Weights of a small transformer language model: vocabulary 6969, tied embeddings.
Each number is 200 + 30 x the weight over its row's rms, rounded and kept within 0 to 999. Layers, rows and columns count from 0. The size before them is the row's rms in percent of the matrix's.

# layer 2 MLP up, 832x320, rms 0.0348, rows 585-591, columns 160-319
105,205,195,227,198,217,147,186,126,195,223,188,214,191,173,237,208,246,191,130,226,208,230,197,196,209,202,171,143,183,198,253,218,181,186,219,223,213,169,172,182,193,223,176,174,175,204,228,140,114,192,219,166,201,217,198,225,215,226,132,147,196,118,244,241,213,220,207,143,210,216,214,178,199,204,198,193,210,202,252,181,219,166,211,240,236,208,148,207,242,198,212,186,188,156,199,162,187,256,170,218,161,219,181,240,254,120,147,204,203,178,207,173,225,203,254,181,211,187,216,233,207,169,274,195,209,174,208,232,229,221,216,154,242,238,150,168,195,184,181,194,222,191,217,244,223,149,129,172,193,195,193,197,251,177,190,175,208,217,188,187
097,201,193,220,209,210,139,230,192,194,194,179,175,192,224,255,256,175,225,190,167,194,225,194,232,209,151,206,209,219,222,149,225,206,202,149,204,236,184,232,145,220,186,196,269,255,160,242,205,239,174,168,239,214,178,199,146,177,172,210,227,149,206,210,172,179,149,230,205,184,171,218,258,225,116,206,171,231,233,255,205,232,164,208,144,149,229,213,197,196,205,169,250,231,161,197,197,181,205,173,208,202,217,186,240,192,172,193,171,156,182,232,181,171,175,148,222,211,205,205,267,239,185,230,120,225,179,192,118,168,204,238,192,219,212,201,174,206,156,254,237,224,242,238,152,184,174,227,177,189,224,185,211,244,218,181,184,184,199,187,198
095,187,245,259,174,181,218,236,208,234,253,208,220,193,181,185,224,264,207,179,216,193,191,258,247,186,228,269,224,188,218,197,185,195,207,246,268,200,216,154,140,194,207,199,214,227,245,175,219,182,201,175,183,211,194,226,180,185,202,245,207,184,257,186,220,156,209,201,207,243,204,194,203,183,238,228,242,147,136,165,155,206,204,163,214,182,266,246,212,264,204,153,195,255,227,280,213,189,210,210,225,240,189,208,217,207,208,240,212,187,220,179,221,177,224,171,177,239,237,183,155,174,196,141,189,163,146,163,259,163,165,212,224,196,176,165,223,222,197,161,195,165,160,148,242,176,191,214,192,220,230,197,217,118,230,220,273,211,235,206,222
103,209,218,184,186,157,190,224,220,247,256,212,203,214,148,168,181,223,205,191,165,245,110,200,211,221,213,192,207,196,177,192,273,204,178,191,169,213,194,144,168,196,140,157,167,228,196,209,210,174,199,195,156,177,231,186,185,205,213,240,174,171,232,205,232,231,195,233,140,182,226,173,189,154,243,240,197,228,199,231,247,182,209,193,113,221,189,166,236,243,206,241,183,170,215,158,200,184,219,200,204,245,225,197,179,177,212,207,198,188,264,213,192,221,183,170,228,186,222,220,192,251,154,158,215,238,248,220,193,229,240,210,176,166,169,188,183,212,203,208,207,237,210,191,171,197,162,198,217,209,212,187,216,221,176,180,192,223,182,202,208
092,174,217,219,165,216,180,236,192,231,213,194,207,193,177,143,191,142,224,247,134,218,198,231,209,199,233,179,171,191,182,207,214,243,207,218,162,164,207,231,190,142,239,178,218,250,242,187,216,233,187,192,168,145,174,189,168,171,157,208,177,210,192,181,241,195,206,260,166,195,203,228,180,221,203,204,212,223,201,208,154,216,231,171,117,172,204,194,247,241,206,156,246,225,256,199,220,225,229,237,164,192,176,197,187,201,155,260,205,168,167,212,189,182,225,189,189,200,201,158,224,191,168,198,208,236,231,181,233,162,171,177,210,233,159,208,173,194,170,191,213,196,152,206,198,184,196,214,206,248,187,208,156,150,181,179,220,237,188,161,184
103,172,252,219,237,167,215,266,219,252,154,228,241,168,214,219,215,191,182,187,226,225,265,222,208,182,183,209,235,219,225,158,247,227,176,173,222,172,157,169,216,264,208,190,265,194,221,119,227,200,295,268,181,165,171,218,213,173,195,153,188,210,208,173,233,222,194,170,200,166,196,207,230,223,154,188,165,254,222,185,264,215,181,211,167,258,192,235,158,176,196,177,216,157,226,132,201,197,169,260,236,226,214,202,221,195,208,218,190,232,176,221,210,180,212,182,227,200,219,203,196,206,163,178,245,192,252,200,223,234,221,173,200,172,178,252,210,211,214,162,193,222,225,175,195,210,192,175,207,194,179,186,249,202,205,206,186,170,159,203,204
102,182,204,210,242,237,136,231,192,195,237,245,153,267,179,182,203,225,202,225,208,189,271,231,222,254,133,243,171,219,235,204,258,184,245,153,201,226,212,219,226,194,165,253,209,242,152,206,201,162,214,202,193,179,139,129,211,160,200,245,191,225,227,208,237,234,205,174,272,214,161,197,191,283,245,221,214,191,209,250,232,222,170,242,216,181,262,201,218,196,161,189,201,208,214,157,146,179,136,135,182,189,215,175,138,197,215,187,232,210,181,198,181,242,230,207,178,222,222,187,204,219,208,201,207,244,209,188,143,198,264,206,199,192,204,212,161,205,157,165,242,169,178,215,201,220,166,213,201,180,209,208,198,194,188,216,147,199,224,227,130
# layer 2 MLP down (transposed), 832x320, rms 0.0325, rows 585-591, columns 160-319
092,180,165,198,219,223,263,235,251,211,173,213,224,206,176,216,200,143,155,205,254,193,231,212,246,219,143,304,208,167,220,214,211,175,202,188,216,182,198,202,194,190,161,191,196,258,223,215,233,251,215,196,178,189,187,221,221,171,200,200,166,205,202,189,198,239,193,195,206,150,203,207,191,200,155,193,199,210,224,154,203,222,151,200,138,242,162,165,171,159,144,206,240,200,215,269,219,192,182,184,194,244,173,232,87,188,246,249,211,184,180,300,147,226,234,216,189,267,214,176,195,190,219,200,177,191,179,186,192,150,217,157,255,168,208,254,201,242,194,234,229,152,177,188,122,189,216,220,247,197,226,146,213,219,209,181,204,185,288,203,148
097,218,252,199,193,178,251,211,205,244,175,209,247,192,151,148,182,213,197,182,207,229,176,196,203,203,215,202,203,179,211,253,188,225,162,258,191,192,193,213,239,175,218,188,130,154,214,127,202,144,230,232,179,230,230,200,213,185,256,210,205,238,147,168,186,204,234,207,206,217,179,209,159,190,281,175,187,199,165,127,200,207,219,224,216,220,160,178,217,227,204,221,195,175,220,210,187,219,195,226,214,195,192,223,147,238,272,174,195,233,199,183,218,252,251,260,194,200,206,216,131,123,182,196,249,180,187,226,243,230,199,155,171,172,160,237,210,191,216,158,194,189,169,180,269,204,185,193,224,182,172,203,166,145,236,217,197,245,198,245,188
095,225,200,136,248,210,173,156,185,187,148,207,175,210,203,199,229,169,183,215,195,214,201,173,192,280,205,178,173,225,183,182,229,214,226,196,133,186,187,250,207,232,189,208,196,216,172,178,180,197,214,233,205,168,150,169,212,186,229,192,223,228,183,239,207,253,193,203,224,147,204,197,204,229,195,183,180,223,193,172,212,204,200,229,172,206,227,161,176,215,204,226,241,148,206,148,259,204,235,208,236,256,222,214,187,210,195,214,180,199,227,188,184,253,227,190,246,242,184,204,219,203,208,222,196,207,228,208,136,193,233,207,224,213,198,239,208,214,170,210,161,233,221,232,191,230,194,219,176,183,137,202,195,266,166,239,178,186,155,194,198
105,218,224,191,181,178,234,122,177,278,257,189,209,199,225,202,234,155,227,182,187,214,225,207,201,167,203,216,210,171,187,198,173,191,220,178,190,207,226,165,150,205,183,185,168,190,173,189,184,239,188,188,182,189,232,148,193,164,221,252,243,243,212,177,150,167,201,229,184,157,241,201,167,198,203,236,211,199,223,218,141,195,220,225,171,202,240,224,207,246,259,189,214,232,237,198,213,142,205,199,174,253,197,192,207,195,196,181,210,193,227,354,254,184,164,183,245,191,207,196,195,213,240,163,224,218,221,176,233,188,205,187,183,192,166,200,172,214,177,188,229,227,189,216,210,176,244,150,230,227,191,181,227,166,175,245,206,219,208,198,290
095,187,156,162,247,210,152,144,197,180,226,146,258,212,240,227,188,259,174,163,220,134,243,157,190,265,173,258,159,228,179,177,230,219,197,209,216,188,215,215,175,213,138,219,191,188,149,207,193,221,221,185,208,227,208,240,229,200,271,173,269,223,215,185,190,198,204,163,236,214,233,204,187,166,190,243,178,205,175,212,236,222,179,251,230,188,213,228,198,172,200,211,170,205,196,205,219,185,219,208,178,164,191,192,212,187,160,135,213,166,249,84,181,259,198,166,223,198,184,176,218,198,167,239,190,200,197,222,183,219,168,239,193,240,212,223,149,166,221,202,170,184,255,190,257,176,229,216,164,171,169,245,212,207,180,186,173,165,164,199,240
106,166,184,210,235,177,199,203,205,201,186,232,254,258,229,238,174,211,163,172,179,224,235,238,144,152,123,172,210,189,186,194,154,215,200,190,195,227,220,191,228,226,218,177,202,213,248,217,223,129,233,173,154,183,212,215,230,208,184,132,164,176,206,234,208,223,226,178,243,180,183,207,225,228,172,202,181,206,199,246,235,121,206,189,194,194,199,213,157,157,129,144,211,222,219,192,197,253,176,216,218,186,202,151,189,209,228,219,195,191,149,302,154,152,152,231,231,172,194,274,146,162,199,184,215,193,207,172,197,262,202,190,258,177,181,176,208,208,187,208,206,170,222,178,169,189,203,249,204,184,178,243,221,175,207,213,218,137,211,259,142
098,168,134,171,169,180,151,186,179,162,238,181,240,143,223,177,191,205,202,213,203,223,242,157,158,225,285,192,203,192,121,211,211,246,149,206,207,108,181,207,216,276,216,198,244,181,179,172,171,259,190,212,179,221,175,191,175,220,222,216,217,201,196,173,168,201,160,243,234,217,212,224,224,170,248,209,200,179,212,174,178,213,194,146,220,151,197,119,211,236,203,186,208,201,180,201,193,224,246,213,210,184,209,272,264,200,190,191,182,262,209,105,175,206,237,200,221,177,226,259,218,178,181,206,227,184,216,212,199,181,198,230,169,188,202,131,204,116,200,164,186,206,148,238,187,192,239,176,124,177,140,200,186,164,222,201,242,217,194,202,252
# layer 2 MLP gate, 832x320, rms 0.0353, rows 586-591, columns 160-319
097,171,184,213,195,207,222,237,156,256,229,200,193,199,247,191,172,179,170,264,248,173,172,189,200,218,196,150,195,221,189,207,203,192,169,208,171,208,230,193,253,198,213,177,181,199,230,140,215,177,242,220,178,180,204,215,278,205,169,224,240,205,179,190,201,213,219,162,159,253,194,157,219,193,199,180,218,248,184,175,245,214,200,161,202,185,153,242,153,211,198,191,226,190,162,174,172,240,238,124,185,199,177,160,175,166,186,189,207,164,149,199,238,206,209,240,179,111,166,178,213,228,220,190,156,233,202,120,197,128,195,223,155,250,240,188,222,160,224,187,214,220,261,153,191,176,155,166,212,216,241,206,157,192,212,195,185,152,153,157,154
097,228,214,176,186,230,182,212,219,226,179,215,185,201,206,203,192,199,146,203,245,202,203,180,189,209,209,209,159,246,178,151,216,230,225,192,185,185,180,266,198,245,228,169,186,186,209,114,203,186,216,229,244,180,146,164,209,159,250,195,215,194,253,230,196,206,171,166,196,194,218,146,236,245,217,180,266,188,179,138,216,167,177,207,171,199,295,191,164,193,230,207,259,168,189,164,224,238,220,211,210,249,193,263,190,222,178,192,172,197,219,184,230,219,203,178,220,195,227,185,183,206,209,203,195,166,142,208,156,197,210,254,222,231,179,210,227,217,189,199,127,160,174,206,190,228,195,227,196,213,119,233,167,205,205,239,193,194,206,224,171
100,193,200,202,210,172,227,148,224,261,199,221,228,204,198,236,207,176,219,195,214,186,260,206,160,163,231,232,232,189,260,217,166,195,253,181,234,160,186,178,209,217,246,206,226,182,224,189,214,199,190,178,224,206,196,183,227,223,151,228,214,209,203,112,189,180,238,243,212,142,190,233,177,229,209,164,207,192,198,190,125,184,232,178,238,195,211,225,197,218,216,155,233,210,239,198,152,186,234,232,174,244,197,201,231,228,211,169,202,192,199,190,247,211,196,202,237,205,237,239,186,195,237,173,181,197,136,172,225,175,157,163,228,227,189,178,216,219,156,210,197,181,212,211,225,201,226,168,177,225,167,222,203,173,202,227,257,227,221,225,288
096,138,231,167,207,237,178,175,184,197,191,181,153,241,221,182,197,201,142,213,227,220,200,169,221,198,155,251,178,206,197,204,242,162,244,224,178,208,239,263,196,155,185,248,263,206,186,230,173,204,223,217,255,190,186,244,194,224,240,212,258,220,178,224,193,176,270,190,228,231,251,157,190,206,246,226,275,179,224,245,210,255,191,236,188,186,204,188,217,169,250,183,177,236,198,182,216,225,217,253,178,220,179,242,150,172,144,254,251,139,226,234,203,230,206,152,201,158,191,203,208,215,239,234,235,211,222,231,235,193,159,254,199,168,175,190,156,204,203,178,175,206,221,216,176,174,241,198,189,202,154,195,210,191,177,150,206,160,185,190,225
101,192,220,194,252,167,170,200,223,193,175,235,170,171,189,189,239,202,198,242,155,190,221,212,202,192,202,170,204,208,215,199,235,198,188,130,220,202,242,186,215,209,148,209,176,206,200,238,202,203,214,164,217,145,184,215,203,208,284,196,194,169,196,218,212,203,214,254,277,208,214,157,243,163,255,162,183,206,232,191,165,180,203,204,160,242,160,190,180,228,222,165,224,178,180,247,205,186,207,241,228,198,231,139,276,242,207,181,225,221,238,210,239,213,204,203,210,196,246,173,225,188,156,177,155,214,197,198,244,232,162,206,189,211,206,180,219,182,189,229,189,152,177,149,180,160,277,207,193,218,148,258,181,239,194,209,205,208,198,205,203
118,230,163,201,192,227,191,124,203,196,184,211,193,160,189,186,192,182,249,204,200,219,174,175,268,194,199,181,172,203,194,204,154,161,220,195,225,143,175,228,223,175,210,133,178,235,239,223,188,196,201,249,209,217,249,261,227,189,217,192,212,175,167,206,170,154,180,225,156,232,198,150,153,216,227,200,230,179,189,199,149,187,146,221,204,193,249,93,223,250,240,189,208,218,243,207,197,165,173,194,214,221,150,228,223,238,172,174,164,193,188,175,198,211,223,169,248,239,183,227,178,161,222,184,219,228,217,166,197,148,156,206,208,220,189,189,229,183,239,259,172,259,222,233,180,225,227,228,188,204,152,210,169,214,219,196,247,250,263,201,229